Weights of a small transformer language model.
Training: a variant of SOAP for these matrices, 742M tokens.
Each number is 128 + 24 x the weight over the matrix's rms, rounded and kept within 0 to 255. Layers, rows and columns count from 0. Numbers have three digits each.

# down: layer 3 MLP down (transposed), 1024x256, rms 0.057, rows 285-384, columns 192-255
# up: layer 3 MLP up, 1024x256, rms 0.057, rows 286-385, columns 192-255
down285:111133149136124137142125146132129105116077136144109089142071114120182080145162114138167132119054157168129109111105113106116115123095103104124121151141194134128157103088117180112135082154140120
up286:136108118108155111111097113085127162113124112144090116116117110120134120120133122166161107180098144129084104090154095090146147169111130130094129140118126141131114173156088113121121115099134116
down286:106138119108144145096139137150147121113124151146139175118141124133116159128145084182107120149126099138142141168111152117119087137172103146156147173100163112152127037124174137157097148143123135
up287:126140126087126133141085082120098139127112089144126161080089131163117100125137134093138099091120098153165144085111160142165131151112112153118165137111135122116084127121107150136106181116112136
down287:132167117146132139113154155132115100137130140134132163165115122111161112149123149162107113166147139113128088146154120117134144128136080079123112138158086174142123117134153127127170117144094105
up288:117120103158107111132116140092102119160101118109124152128116146117123140134110117104138098140131151130078105120117112137133103104129137109112107092081106125136150108137142127115118129137137157
down288:132151132133082138126142154124096136149086152157154103099105113142140099124154127155136164069148101146138112117113126142124128134135096105113135162139161159132096091125119109153140124104134138
up289:120140146150131104115025127132156144159106163072095115113137114137139159132106141118108093115065127122115141119159121100146153099118137130136077094146118124075125135109137113094160108116098185
down289:103131144114173147119151169126152127132145134103120092110150117134139120138135131124171116124102084106173120091100105151091084127129098124175127125124110134163153136106118141153140119123158141
up290:093184126142101141099146108105144166122089128124119128204158113135100108134162158148158129143144112118139100120123163136132151146178170130134121130110065131146111107119141128124141163113116151
down290:127078146100140134111103152176152150150155108128096158125136147148138124141122119100151165117069148106152126165168151111136095105146090139127139116133196118145142151097147150129112110165115133
up291:162121164115158122112141121104162086158127126138111068166144105118111131138104110087133121141144123107125096110144110115093056142129111122134118080133076131128121131107147175141137136100119124
down291:128121129129115130163116110067071095113137121134132134097116124118141119098139134170120142149118093149105104160092156125153152141090133145119183131142131098162136114111126091078109127115126110
up292:121146143139145121046084152082053121141109098130139178151161136136119155162155169103146109155160128098110125145162155124116129154135142086150113159076077116121114175119141106133114151117131136
down292:140124167104126128149157132172140111153130120137105097113135114155144119109133113154114122090113151162156126105097111100130146111164097154112145107153172140115092134167128164103126106130144121
up293:100103098110139152128143128120124141157120097103126148137080107117111162092128137113121134148149128133143091171126175126132102116186135169158164131131123150116103121094126112161132132124157107
down293:121141136138122123140200150142172159120173125141110099116154132099127077130133150165137163147152110136166165141132122112145210125148111105126133163104137136146160159156097127144117122119114125
up294:106127115121133156142075104116099110139175125140142131118129116111097153116121087122162116118125134134124115112175142118125096130171146149158131150114076108121119121116115133100148118140144118
down294:167137118108122085145138163112150155110098115141085102156149145141151109150104162128127150135137120112127121092112157106147146156109141133098083132148137155119135140166140119164119118092114122
up295:144131157091121104146136150140174134176115119125116087165058104098116122176162114139130169093113104147104099140114121148153105140156157156133117135162118087097112159133124101163164100106079178
down295:134155118133150124124123127128096113111112123154157161128130158155155144111114110155108047153113127128098133110132176125110196129160156138136137145078159129166122093117141158124123190136145094
up296:171166123084132118129168108139151136153108136088147169158160108153126107093126168143124160147188120137165089142117133130106090075124142132144112124108102095135133162102120116119156079122146137
down296:100094112172154126106125103127128114108150112136111122112103110103104152171087125120132112097086116136125176108128145155149144153143140130142112162106121094131134115135149142114118188148122142
up297:123194127121140128113121133139129119134158071103137149094150108160121123103162118164135095118184183132168093110103134146144201082152104090112151204136135155135118123168153153125136154110122130
down297:072100119137114142089134205090141107107131155156156105152135123129134123116139088100106160111131073124138122130115141130135127160097140174119109135166179142106129131089096141120125087137141149
up298:079179138179104106153154106139142117108118120122134154117074123133129133106130128106133114131169126146139138138106130093122090089140104135122083149124123150091147177126162097084117135119113152
down298:147087091117118107141149203106164120165161095137146106160145111123143154086141156098134112084085194158130116119112140116146151123102111134129087106124152097153068170159123155153096146136172110
up299:117151120099096127140096088100140146114133128124137149152063158190137147124125105142127148124120171172156137156076162117128138121127126127137142088116154154146134153158141087138159155088137138
down299:161118161099106112072146121135148117158136123148091092144184130069139097115143108097142135151151117126140139140108127107092161136159082149098100127126129175153125134109125113172075069146071137
up300:078143141133139114143128171138112096172139110166108104128150121121142103108137157120139160120117109167096163167134145173111143135162128114162158116093135131148096159115155121129131122150113121
down300:134133135132123127121075116119154155100128132104139152089102102143114171148132092103099107148165100107158093108163135097137120132110096125118122155160108131130139135141112113142125134132117102
up301:119150127147127143155118124141125135114125131115114149129143137139145129146128120153151125138122156137116132127098099114133146136098119109124106141118110147110132132125097130114153099136113127
down301:135126127116136124146135148127134114145163146135130134136122101146131130104125120110102126107149109143115140118156138133132120131142123153164171113125156110136132116126143129108133136144131121
up302:140116119100129113137123123150120137125140116157122158143116163077116100143156152075106147124117129150141158134115124132146124118179131161117173151095137107131111092118109142110144100144128105
down302:102144125159155130176145143100141121110125105099075125095125101181082168138106090134171129130129122095124116131134157142085122125089097141127138112126081157179123107117104104172184147141144127
up303:151117098143104138130133101112117113118127115094158123078092141167064077153093138081145081077143129132112126104114107133089107136108117075085104127099099140090108152111082109126103144121134150
down303:166132121163160156101080166148190137148144132111079083125091112135135119135188113137121150145100122128158125161168096153142157191083139137123145093089162086138120151173167124124146123134158164
up304:104135167132126116145149105107122102155111151118110142109166147164089150101091125132130081107157071169148105124142115168099076130099123133121086131162172173115111095081131155152116123138134122
down304:103106138170112147148113148118156146106159137161119103155133128100172141127153113137109176119112142154086145138118150117139118148136146161133153145111124075087158170166114122144123174166096174
up305:104158087134065108151130147133119151126145159163108095078096145078079137131063148149089111161114139124098134132102126123128135126145099172140126161083101076104064117129151134085138124153113111
down305:191098180118122144088180147119145123150102093104140124132123130160131138108185073116124133052111140130147093117140128126138126159127118100111117102138144172151138118118128103161109150088105111
up306:091174152132156102191148132151140121144141154162116108130114134129141113094134161143157093159149123145166106112142101151097151123173109115141132131104109113136126104124088147108107107131100118
down306:154081099135098152106118109133122141153111113144108132110139129091126115129141115088140130126133118135108134112108208103142124182074155131132148120170153126128151171157158128160125147119138117
up307:119157148154162142150135122121117138128126136137085108121106073139153103112120108159139136106143128161131105128148133162141131140101127151185119177124112151083137143099099158099094126121131130
down307:127195182136130108134077113164096127084126142120097134154183134078126156069152104135112091092164142129114086164108134166152109109120110123130147110103085095139114108109118106123088154148139163
up308:146138085126124173115120172159134127156114122129129113105116126081113177146088116125127154129114130103131081136127111130112132127120154114136091163146195142120117131171120117138127161137135100
down308:188128121127149110109113093123110134141131108154112132168134170171116120119127132110077137111126165112139158138128161122138142160175134126121141109129130122094128141142116127135123173165117150
up309:121144182158137094153106152101158124132133096106107104146129173112099109104138155134091130098134107163111110166104156145045141095144108126135107117115132121150133131112153131173149118127083135
down309:129142127082127138104164113139146123147107198131110155108119077107166138137115101109124137131148146113111125082138106114142118124104137110130123143101146097093091131129126106104098153148116095
up310:100131130139122133139127137096110131135094117150159128110185116128167116130116084131163100111140157148161121126126127121115156135129140110084125110108107132140160158123173144157170166128117129
down310:115110137137151108133134150122105153106146167118124109126124150140131132132091129136136132123128132109145183131126151152083150156099102129138148130124079178143095117161100095124087120119130113
up311:120072135136117146116124113139087115137127114088136097136103141157106117136132134106139098130156158130124129133171149144105091135118100144175148162134120102115139122152136147096149140134092145
down311:147134122137103153108131131094159142128125140150152118126146130076138120085138121142135165174115093152137144142118104072097106157145133095077182123116144132139121105137124135172121135100144126
up312:117122150141102097120123162114115109107113150150114132138126077115135182148132115102113096095154147124088159162109120136113140156123147138098127121099123157106146132153156155158177103138172135
down312:095139108155141161135110116141080142121099093171135180112173163158123092114103128113148151107165128146117152133137129097171130144136100105095150134131121102180113141145111135120117134108116140
up313:147119110145101156155140152167144127135125109121112125151146107126152120091121110153155150110131135138098140130085096141121142078136159138141167144104128144133103084087110164105170119135146116
down313:040132137162142099142108092118139120162112142156138127121088103095112147144150147070072105122131139110106120171124125118139134159121115118121113122140119127131141136148155083123110134149126129
up314:150148132112143103108053183135156116146128123118124116189152145135140129136131131095143133101143118128138100127135152137182129112120164123127156144137137091139173122130186082123140137134138157
down314:161122124128084157109168117129101124088108148140107151111135138138104108130126129156138125145085089114139131102123134132082136131117098167111151130152101143126078159119111122136123140123115116
up315:117102086148131090096110114136147125151129125116109122122117146131123120124143107109103124115147150140169135125107173114146132109115092096115106107107140161109163149097117135133104123160141155
down315:101155119113080156109147141137100147096121114116127120127119134082150152143151133115126120104123072129140094145150093134106106121090131140115134167118138141106143080169104130094180095101157067
up316:125145127146132176172133147137140125108118122116106168122126134154147121155141129137143136130157154150121135138102125113131135150111107121161142135127133143129137145129127141115150102145132130
down316:147116126157115126100142082141113145129151146138128118147115155107128157166125135148135123132124119097147124111133145118132130128109127124068096145147137143115125114131160139131104122130119124
up317:107096118142116130162156093111141150151137126123168130134125115103166190099134140110168111127125114123131147179138096102136077113142083099160201115090122113095112159123140161114135125095153153
down317:130130152108136123120121136155154137082128135137104136181121135133101132143146186136111123144109092136139129102122172155105167169142139152098111115096128169136125113126141132112082108103144096
up318:120121122103116163148151124138161147159105124128098140129159142141109106082139104142095105139119133150161160173130155129117113139132175146129103149116107163138158163127084125088111134160131142
down318:184131121134110120131121133111155100131113099155094123105142093146121154120133116096159171136205089137096074086121116140128093121106133136076101134129147128163179128151164086152098116097131132
up319:167109107118161106143130142118169126175107134119101155135117144130112162150126111122132137148149128124135157113094151126081135151148148137115162106117123153145124140101116065095105132142064108
down319:117151103109130132127126111136114082108116096127117143120152144156127165105192141132080158134100109126116123119105072127127155103111139170139134114114106153151127143114076138142083165086125108
up320:104121164081127130142169140137171092163142077096157100142150134161129143122147136114146108101139155118191155159107133089114131107133125093150140148116157170140127149142111118180129115110118107
down320:075158109110116098167100139100136140141119138155154155114119131116120103129124130147115151096108138113105118086117108160145132134147111142146090124126092126084096109137113112101166116161099142
up321:114106144146159126133147177112117139076066061082107100140145159104129109169070119134089092099100131158129128108169112158173108120146121150144104098111122147110124156136117096093113135128082089
down321:140157120137129072117116141141124139172106104125123159101122147106075127051116097142127113121151128083146109155134152144149121128125144135116163147120106114123101164114093102166132124101102101
up322:107138100103130157168159155145142114134122126157146144141168098113149141091165121124134128110141145064103107154072153105159159137118156155125134142100126147131085100134106122142138155141125175
down322:147145147132138109093098121107130127142167107121105152164132144149108125147087177122123131133092110170131167122172127140108081121125087115114116131150140107125163160136175149130142089130101130
up323:107135099161151130138103132179132142160108169112137097140109089137123082133104098144138140114111151119150135143122107070099121129125150133104124143111149092128107111158150147140122159094069128
down323:171126130139148123152127124125144120086153133155156152114156119117130148119114129117164102138108093128106119111199147174143117132151099124141137132125102115144171150122120128133121107151154120
up324:108119136127134107137153121122135141153170165149118116099133151139153169121118150135132116125085144127119076104142112163100127125126171150117122133141150114136075173125132083077111108146119115
down324:134116115129066146094102127096101112111088138164097135128123148122108107136109136110098128102131147159117077110101116115097141133098116060150103164107118137150083094156116146094097104124082138
up325:130131150120123150177119113117129161112125135113088119095122104120140160149135136142085050093148148175167118119164088103105116117101107182118137174097138152090077114140107146162123164108139147
down325:085121137155115104124121129139129119109157143147127137155108131099116119113145112142126183166138135106075102132110137143178131144132170104139120099166087128149154169099126102154142134137128111
up326:119149107101086109135169105117094121083108141128130127175086128130117138125134164081129111097162114130135152139185157131161069121136160113155089126125161145136128136128146174144133181137120103
down326:123143152134159150139104153151135134146159109104116157106165094163145130177134110128141121111129175138142135128089141115109161108135131127130141132140112134147084133146116159131111110081150157
up327:140138142139125132148136110139144146129119126129098123135113097146163146156153160142168140110130113095150123125095110154139116120144088137150136091119160141126133174114133108145150185104133170
down327:152147121156114117143126148172126162139142175131127162103159146112144087130110121128126076158187125167135124152110144108108098138079134101082095133154092107134101110132109156154137086118129146
up328:171101117072149083124127125137140104156142101136107096138130115167108120150143150161175089144154155130137099115112177127129145111137126141112124127146133092111128072095097107107149153106116064
down328:081110113116140129126114135121132131156132140148116167115132137101161151109117112083093100097107156100132157104189136137126164141140129104135149139119111155127150133147132123059126118137140100
up329:118170115142143142085095097141135115124125147093134131138096156129127123122131157148138125155086139149105122140132118139107109147129161143157105138161133127129113157151109102131086119135107115
down329:101102111096123166181160104132133130152119104122131103130137101123152125132117148115146115116163130106107129140112144119095121122128113112093137159112124108147134102060167132141155125122138105
up330:174134152116165096126150086111123112169150136165123115122137142139130120116138123156130129121107104153164137118147100133125127108130158158110149117111120148154129145130125131153161139142122126
down330:102099133144099160125094154157162119136128121139175125111124103138157122146135131125101097162146134079078124121164167138126148120111127139122133169130165096150155090115154134126081118136152128
up331:108152074100117098160102106172139118171112108130131159101123160143120095098125098077105190104113162130121150107123138131149100114114144136118140138156109127122169136108139143160115138137113132
down331:122144126172106091158121137120132114124098151112131118099131098110119104126136122180139064110121105130100077117148091144081140177129103111136110111103105127107094197155132133143149106122167108
up332:141140126143137119104075140089138138118137109121125140108130096154131142180106105138146150117135154142104127133142138140133121157110115145139166097145109139104106153128133116109149122149098146
down332:115103117095127138125192121163120134131084132170108101137122154113110151127152138141110099127133112141149139124122106096113125120160137106103125127091119146111135114155105124121125096124129114
up333:128178094149126121116133131207081119106136124090158085109086153132136136109160115137091161116114129107123113178125116146085125104108104124109109178094050133154136089073103133097148093132102138
down333:113113149134130126144180103116163148150135121122141179137119157118118125117142115132124111065089110135119114118135103121163154125084148147140108105099132146119093197155110067162127163122159140
up334:141192152094146138142106127110147165121135134100185149121144140131121123116127085143130130110129113154135098158118139125067087090117113141155104149135172088133145140113144190137153161116124157
down334:137119128112078120091135138101123107116133124152096115136153157107140134093140169090086100148145159137121120141147105102132135110150134125115173115092094165128109102143135092116152122137113144
up335:112112132128088118120139092139105109136143127119091115138130166160142123148150149103119150133128120162147123131124148117103131100139114100167134126122107097144161157128167125132091143106040136
down335:128144149123120122118108151137166131127128135131150126167098132105117129123115123100113163118178153096097135127112053108151136133118131137111103121104157121150118098088126113129140123145170117
up336:119100154124133131127129147170131121106123140168108117140142163124165141113123078123092126126103129125149142182079135124106132161143107159125152121131132130111129124136118093133097123144135144
down336:138159111140098122157101115096094111124154164096104115123089131129079112155090146136094164123146178136120106083168085137164097122122108075103091110151074141144077164147131112108148139121136114
up337:140181101173092097120149142122148086123139143118120135129148156121158135168149121142086116152150139105092165119113145117087084124136176126113119118109134135150153120046136148124089153130096098
down337:094152110131154116092097116135170116154139126108111121148089111138111157122131113096151131102104141122134085159154088177163159139121119096119133128087129155086107095181118132096120108100161138
up338:109142163131137131112120124153133093168129112153095099104140092136109122144163110123130113120142170121154165113114112138097097087150110114143087125106125189106124115124094132098116109112107122
down338:117135129120146194134128137149128120152116113107087185133151130109127127128083113168118099124102099148102114161125168107120119163110156128096109127199152111153118127132125147165153149068139138
up339:119154083151119081114117140119128122119083136131115107102107154111157112142089140152122118134111133115084121134092167154127111099109121138095123090087141141149124145092133110119139110150142116
down339:169119152131172144156133105100094122128148112102125162144128118146094131135155129080126125110135130125117119121166145131130188136123164115147110117159088094111129103182131130111123150117115146
up340:109119122109133146116124126141117114135137146156132163131103078114137161143093039085121138087105124090094147096177129133106163167168114122100175143126120139181128098137117150136144138066144115
down340:141117109159129127131166157144155144142132103095167122125133186081104064084204145122114161147097093130172119138129114127087091168057123086145145102111110126115167121137096122118100148166143114
up341:175133193160132147125107131103098147110123138152157130132140098078141130115154119132181103124163126131129114089173185131115151116129090159134123141101185117047132139147133111149168148113089128
down341:119070115107145094117152141156129124131162105124114122130137154131156112117125158170175104127127090135161165115132126163160137137126144130116155139134113144135152146069144156131128123105123139
up342:117144077139152112133145114136123115125136095143123123118097095148131137144087109168125104161093133125122106142118099100094096148125118114112149142127159072101176156145201153162130103137060117
down342:139118129150148066129166106099143168088126132101115089065147119133128146127146163115106102114099139143119112110085132138126169145105174155097131123131107125167134149139131096101102158133157109
up343:148121150119134137140119136110153097140131125099123153109158118127128128117133117127143097135085159126115107148145131122130148127142146110088163095109089130162137130147134120143080115101091101
down343:086157093113148149077130122122129129146138146160109117125113142099162162099102135093132194129158094100170153133070141102111105133109113112125143142112132102126143093123122104111117124144155155
up344:088103151155129119156109144126119130192130086123138148116134090079144134061101145156147136137119110112132112156142111097139127123077158170107151139141133145165126102172182134115128146143150122
down344:118168163099130124163115120154135100105151132124155091129137153131097103197109089127127118131118096122084164095137132136106133100166110088139141108081085164126127139102124140167205104161130204
up345:169186148129165103136109150153144146133137152151098114148176141133116158148074144137160139136143137174130139115160126108105152140134134129127156138113136135125084129107104139137160142150104131
down345:139085116097094151118163144125136114137139139137170112099119092122136117123189156125128109120081118128105102131112147109132115135107153126131103092143120156156157117145132147133118120123190119
up346:082139095085114141109094137134117139165149124127121119169150124078154172130142080123108112148121135069123145154104141118164166110120126126161123127103103130094114137163128123150132162202138139
down346:150109158100173133118148103111130141106106125123132141082115139163118114172104114130127111119110146134155148120151160120072086132164132134086108144160132135169097106132146133121134142108110112
up347:139098134120136134157095130094168113157148110184155140161161145105137123106110141121145132119124138125128131124184146155118096150152088131124148175107121104136153097136171114180145104166105135
down347:134167101105154148138163163172072129086093144072135152145106102136130158167157092154137144128112123137139138128081112118123136111116160128082138112130153149123107107140108124079092129113143134
up348:160141138138091105101143117160171117145106100170138144120061148145154130119102111108144108105142164139122181163106128112137122110168105117139129128138107116056120107103137146128134116122144142
down348:095133150131139135145107133101099137062133114100114140119152123090090151122139164131120160114124166138133152143116098126149162187130104119082095130103154181131121151133138137124118116141108108
up349:128117140105179121100101126137079108094124097145105093115100121090122156131157142114088144137183124136075156131107140115158124140144177117144170124087081129117115149129155114164146128105137130
down349:130103084126135131185167146125160181140128203120131137151136120169155106111123085132164119132135167104172164140112132142109120108128068105148111093127142104134121102145118087107124141140108117
up350:132118098117177141124130127127123132148092122077120116113159131125116097132110104114137151144131164153124063136165138116118080163120138146109135057144100125153129109095100094159143126124108124
down350:142163123151132099119107112117109081108158134162150177126089146151105185164128156098130130108157107119129157159123145147144134137137159126151103163101144127139143152152144116093131144121163138
up351:163148142132123144137176155120108150081132150121140151111144145117132127151116106149195141127135124092117124141122164158132147109143109108130174090135118137130109115118131135154145153121144137
down351:107107139157152119098108108157139118157129127156109089145111145145139141097123119097098111144136096159130138108129111118132129128132130144168111156133107128152150133142128168113127130135144114
up352:156142155174102105172126123136151123121168122152135103115099146134116100124106142143104143101094122134107091126135088112148118142173128177132126140129147127137148158093137100164156149143081105
down352:168141130128176155126115175134113095100139141125102116175119145135128090119091152125171084129135145072130111117126127126110174101098109094129132113169067107189158077157124142152114133094122143
up353:150142132168135139124143130158122158122124113145154110135128160128103114148099145121147116140124153143113125146099109119114097155123111117149114153177142134111133102135145158152158123110127115
down353:132101147116146142102118121092125078124154118169159154118151129124155099107102162173165108114124147127133134110180177132124100132158174092098147164146142126157127146085124156139126091147137098
up354:131160143099114117169129123103155099141147136136094145138108121120113127141094116113164188136164137094137093041131146124097090160116118105151107110102109122130096125091127094122125105135126123
down354:133126093145146170155111127132118113184125170108143084125091158129151166128153142144173117106123072136097145145108093136129119124103146110184133138126101118091165126094149121119152165101127135
up355:133128144161136145134124163167118094096108138163170111152131103096132109114144083150104136090127120152140102139140092135113157106149155095117153150136120137103157118144135157151097146116098086
down355:074102087097177088111108124129144156131112148156133123126125111160159113174100130126125166138115145116139140096149133087107113157185176132119097144096131120104122131117145123107128149100140140
up356:139108138149141124129122134110100147139167117157147146106125133116159124127121140114115138137129158128112144115156127130106148118122121144124123119132135154125104121122107134120132129131122131
down356:112122115101119140129118112154164090118101112095117107126101113116082115120131109121132128108134096109158102127121125130144115131135136112128131143113126110119128127141149121115120134132114126
up357:129150136124146134118128126112145127109125134130107078109144109145098124091096167133140104135131110135134153111144129126106140121125138118129152105112157088119115131107113073158064090130124146
down357:163130131146113106175127146168162130135092146151109180141091119165144122190147086138097106103136131113129132149108118143155150146110104123139119113139139165126095087160150152086110140118149099
up358:111146120104104142178146096129133109087123158130093101159112134123071142162131141101122126135129123114155112125121100085118117183100155133151127095099125109137113114145095110109114148138153136
down358:117112125114116146105136140143122130177116127161134123117115120101183095154142151140126172109126089119111102142106106112159179147178101112156154192130149098152102095137133109110144144177105119
up359:093152099076115128141110124111124156119139189166104146154153159149165132118115159157104133132095165156115110161102096132136143185159129130141140110120163148159109137126106090132180161144125154
down359:153089152162160109094143152143144128111141071108152122105140093117113139153118140123156126150162087131143126126121151137130143148098136101180127163121116119122124131138146204094131115135097127
up360:135140137158134147147128118146118134128131114130119153132127144148145122142112110141153122124137144143134127136113102107125120153105123121123134140137126130119135153147131114100135092131118125
down360:108117137127137139146122136116186112130113112112153120117145125107112119119128141111124132159111126151114147128136122135138158131138130127153135121135120135131123119137113137138126147101143145
up361:154114122135087110085174104118120131113098168074107115137136114170112139118146133177163118134156082116085142105128134135174118121127130123120095117099132126110109118131155159144106131143153152
down361:090143133126149132151089116118134108132141140155101119098111142133132125126097121117095154125091112110181111129156131160122136176105123128071150145163146150157147152112114122113136136110120097
up362:153147130133125160136138126158138139131138135126155150118126123135104107122158085134150119134151122130126113137110143138125110107134110088145115127156106104100130146139111089124100106086077154
down362:114103137146120108125128135102092156130122093143119145145137126130144127112123162142117157125168119113147177139129102134155151151133139141132145144108137170130131121107120168109158174170155121
up363:134122114132133135139117118116121148131103121149124138141154121130141096123154155103161146108105141173082127137090117089118139143111167135103125156105086123105114159130130137133110159175137112
down363:194140137157125123099135128123155139112150082123134082137117102105116130118105138148139115123124116117162138158171127140138100113122095135126165123179145139146122095114139136145142132125085127
up364:131140136141149155098098121158150132161119169105116139134144156139139111125090161157123122098094094117128117130141169125134131144119159157173137160114085112139102110156144118155109145135158126
down364:099137103130082142113160144115101106120115136167141110162116097069152137129150104127100120133130158121171143136138081151146144097118111103135129101106182099120177091098130134173141116155124139
up365:114155106124127115149123159142134149123126142133129132114123094087148127115190158139117092075127111134119103179078122176141097143180128115126148115132115106150147126107113158133087143112104186
down365:132122127124127158120176127119123160135138138060133096184088174141128126095108106127112115156151096136152148091116143093083151148060155142154148103125090147064118150123162101160186109139091128
up366:103139189168145089081097125121095113125135127140148067118151140119127106131133108132107128150113131098112162147145092088091155114124096157129152166153131124125156138134122120165084147137107118
down366:120106080077171116154142140151186146112133134125134127176100135186154139126124101119139129083124129123111098117113138119143118137104146119133150140151157160135133140138138115125170052092098136
up367:104142171106139143133136136155155121121147125122119163104181105107134132132108142171158111162132126097124136162151159093120163087102167150116110134165155156148100133133103118171145144179120109
down367:154129101144153140137119154084100139149132127143161095148097156136139164128174141151114126112109122141124143119147135159109092156132114111131151116135129129121145125107152114112106134106131134
up368:122124163174106108116106110116146191104111099137124125102120124144134125126155080136130136148170110164116162162162115095122179132137125162141113096172075159129134163105125131116119091155147093
down368:135164147121138115113126125111112081116152150108157114114120111117132106119106153113150129116105135120120140125133134172158103142149113089155098126087135149135108112143111108143090163142127163
up369:093128114143138132168123145145098124125147124128141117123148136123156095126110130128143089146170125125123132148135138119137142128152134140145147124113168111149135088147128129121152136112122178
down369:130111130162114109135151123134161099116102117118129105122141135105147146147095184116120163130126117111137126131124129125121096135087156116109146127139105125113161143155122114120102112133128063
up370:126139100139127167132131146136110156156118117126146128116126138095116123136143111107129152148117186162130136149127123133117151123107097143098148143075125168126111137106117119136120162138139104
down370:081098116157106128165125145118116107135133115072115132108169109159102127172117125120123080093113091168116123108147084161140114139130135104121118143136112131127118114074160152154143125098127131
up371:187116165096164138075147128142121099124168167129097151160128120177156121148112158182172121134161201092119170110152164161160112112128131164151130117140115147109153129141157130143144150131132156
down371:082137122117078121125098116141147154167086127130159137144122108122145140091146140096085140143111089140155100160107102103129142115137170081125095167090132109115076133140109099116129136148111126
up372:115111128170114103151125129113153112124122172134132131078070119102168058105105082105200118162148073048110138101156118107124154138125119148103149135200117147139131097160151130130134098124088108
down372:122140112116116120117119116150083139132109185100180113092147152126100138151119159136129113140103121179103136147155136155111084138126150097125148123077124105114085147133122103157146134124127185
up373:114118115113162110143109087111131162081145110099131159099132119115151160135150171130094125119107168113121142106165134146126142149146113145154092145141136126130091121086122129153145079110082172
down373:136124123137148149122184118108126085151131096131104121118148141129131126122130095132164120121133149145135155113125110102131106075092092164140123142164139138129154133179131093153117168118131063
up374:137164108131106068147109164142104116092135084106138120101143086099114139151116150090125136145136129126086137122113181119150121111111126130139086084090187117116131113101131099121099104157115172
down374:122127118109166124126161087116093104145181156107092082081094149087133103116142127168150153120109126097100139130112042129089162119174118128123123100133107159092166131141121138149150109103105106
up375:137126086154153173133174142110094114127158144088111115121136122159106115119106100108163109183173123111098097152111149134145145095147098099111144160123149133083086113114139119160115125147116163
down375:122136160119150096117119132141154114149119138125127124153121133105140143099147174138107094071107136176148172093140080120112152106135139163118099094103067128164128165139127177120152141098079101
up376:104156109092080109106156089169159148174132097144109092102161150145135149106121138115104107075097068054094114128117114118127158098102181135171110121111080090091116116101128158154124138170129184
down376:094161100157131162175117094125106098145109142162140106141149133141124170147136128134118117087114115175110115196095137097120117164162108109089118103142141158083136131145100139097165084140138119
up377:150175114111129161145097078111123119132082100146165123099169128119079130166172146142115112175134147100116132089113115140140164103110114135132138177135153097127148104164134144137145131124108115
down377:096143138123195123131088149130152127152156111108153110141091132147085184166111119151152145115141161106155125105149141101139126108156115107112141129121124134133126124101103121117106146156161140
up378:157173072116159113106122094137153100160089140140144090103128172167110130107218153105144083142112192153109121144116145114095112142139136107085130111128103124140109129156123159105119120185104124
down378:098124148119131107146107155118097111129156114096082137107075133106112098097098096099103135084158112118142165123113156162126112126134117171146122143110145144133131126098077122150114104130166107
up379:127108117140097158133116124143132119154126154156160147112144139166121160162116140114176102143127087152138105156167147106096118171119143135135146093132159098113157115109123124128138134131105127
down379:124116073149155127126124136117141131140130133103138109126112163096126091113123208158110127140108086155093125123129131127156157116104129063131132146153122155083157106180152154119151080162126121
up380:133170148113156122146132120119157122118123130157119121100114093189134147109158141124145119099146155129138139179105141123177148145093105093123098126142136144102071137144090148091073149178090124
down380:155159103148158154100119133137110119101112124144101159133098110122123155089116172169173107159180077158138135098143132133096096126140145150140174140116112104150151122155128155095136135134111154
up381:104131060172131122163133159134106168127107120132115153116156107134128091155117139140111142111077154147131149138115107116110145142176158132112159148139127119113128153147098102078116085121137098
down381:149111148143118122089151099139119129131106124169145139127126127108128145086124148125112142161101136107098143106117127121120141127204118161113130099145089155151138107122147133134132160136124135
up382:110108108157111125117137089138119135147163152106170107112153093141115124127099146109140106118137114086136121156172136105168146130134082097151092137126112113096102139125153123104100098122101162
down382:146136101115126115141121155165120123070102165155134122119100155098114156103138116144134145135107083139115118124098128095140156151122144176132101136110157149112143086144137095099139132119156109
up383:137141136109116127109093101128141105142154130145129151139159150132149169123158095115121152128065109116124118116102127139138113161158128112166139130073124117164141083161141120125107088146132118
down383:115144145137112156126171113130185100126164135155138134150168108130172115084148131129140131136131174125161142155112148108160116157160095101116145103118161166132157086141079112124118103146081097
up384:130106102123132161087170132159118135132094157114076148134131133103144135169116164099140105090161138126171148116142123146132126083104121126102108112140131104100174184125139152134135113103135151
down384:117116159140126092133080130116140099120145096186168183142126116146132121132137075104125118134137130097101120113133124132127134152137130143165143117132170123125099095099117082145135098152132115
up385:139118134143143142105107184165156148103117125142121119128142124123102127104107126124117144155144137129180087126125125098160146103122126147114098134145126155149186132167159152124145084101143140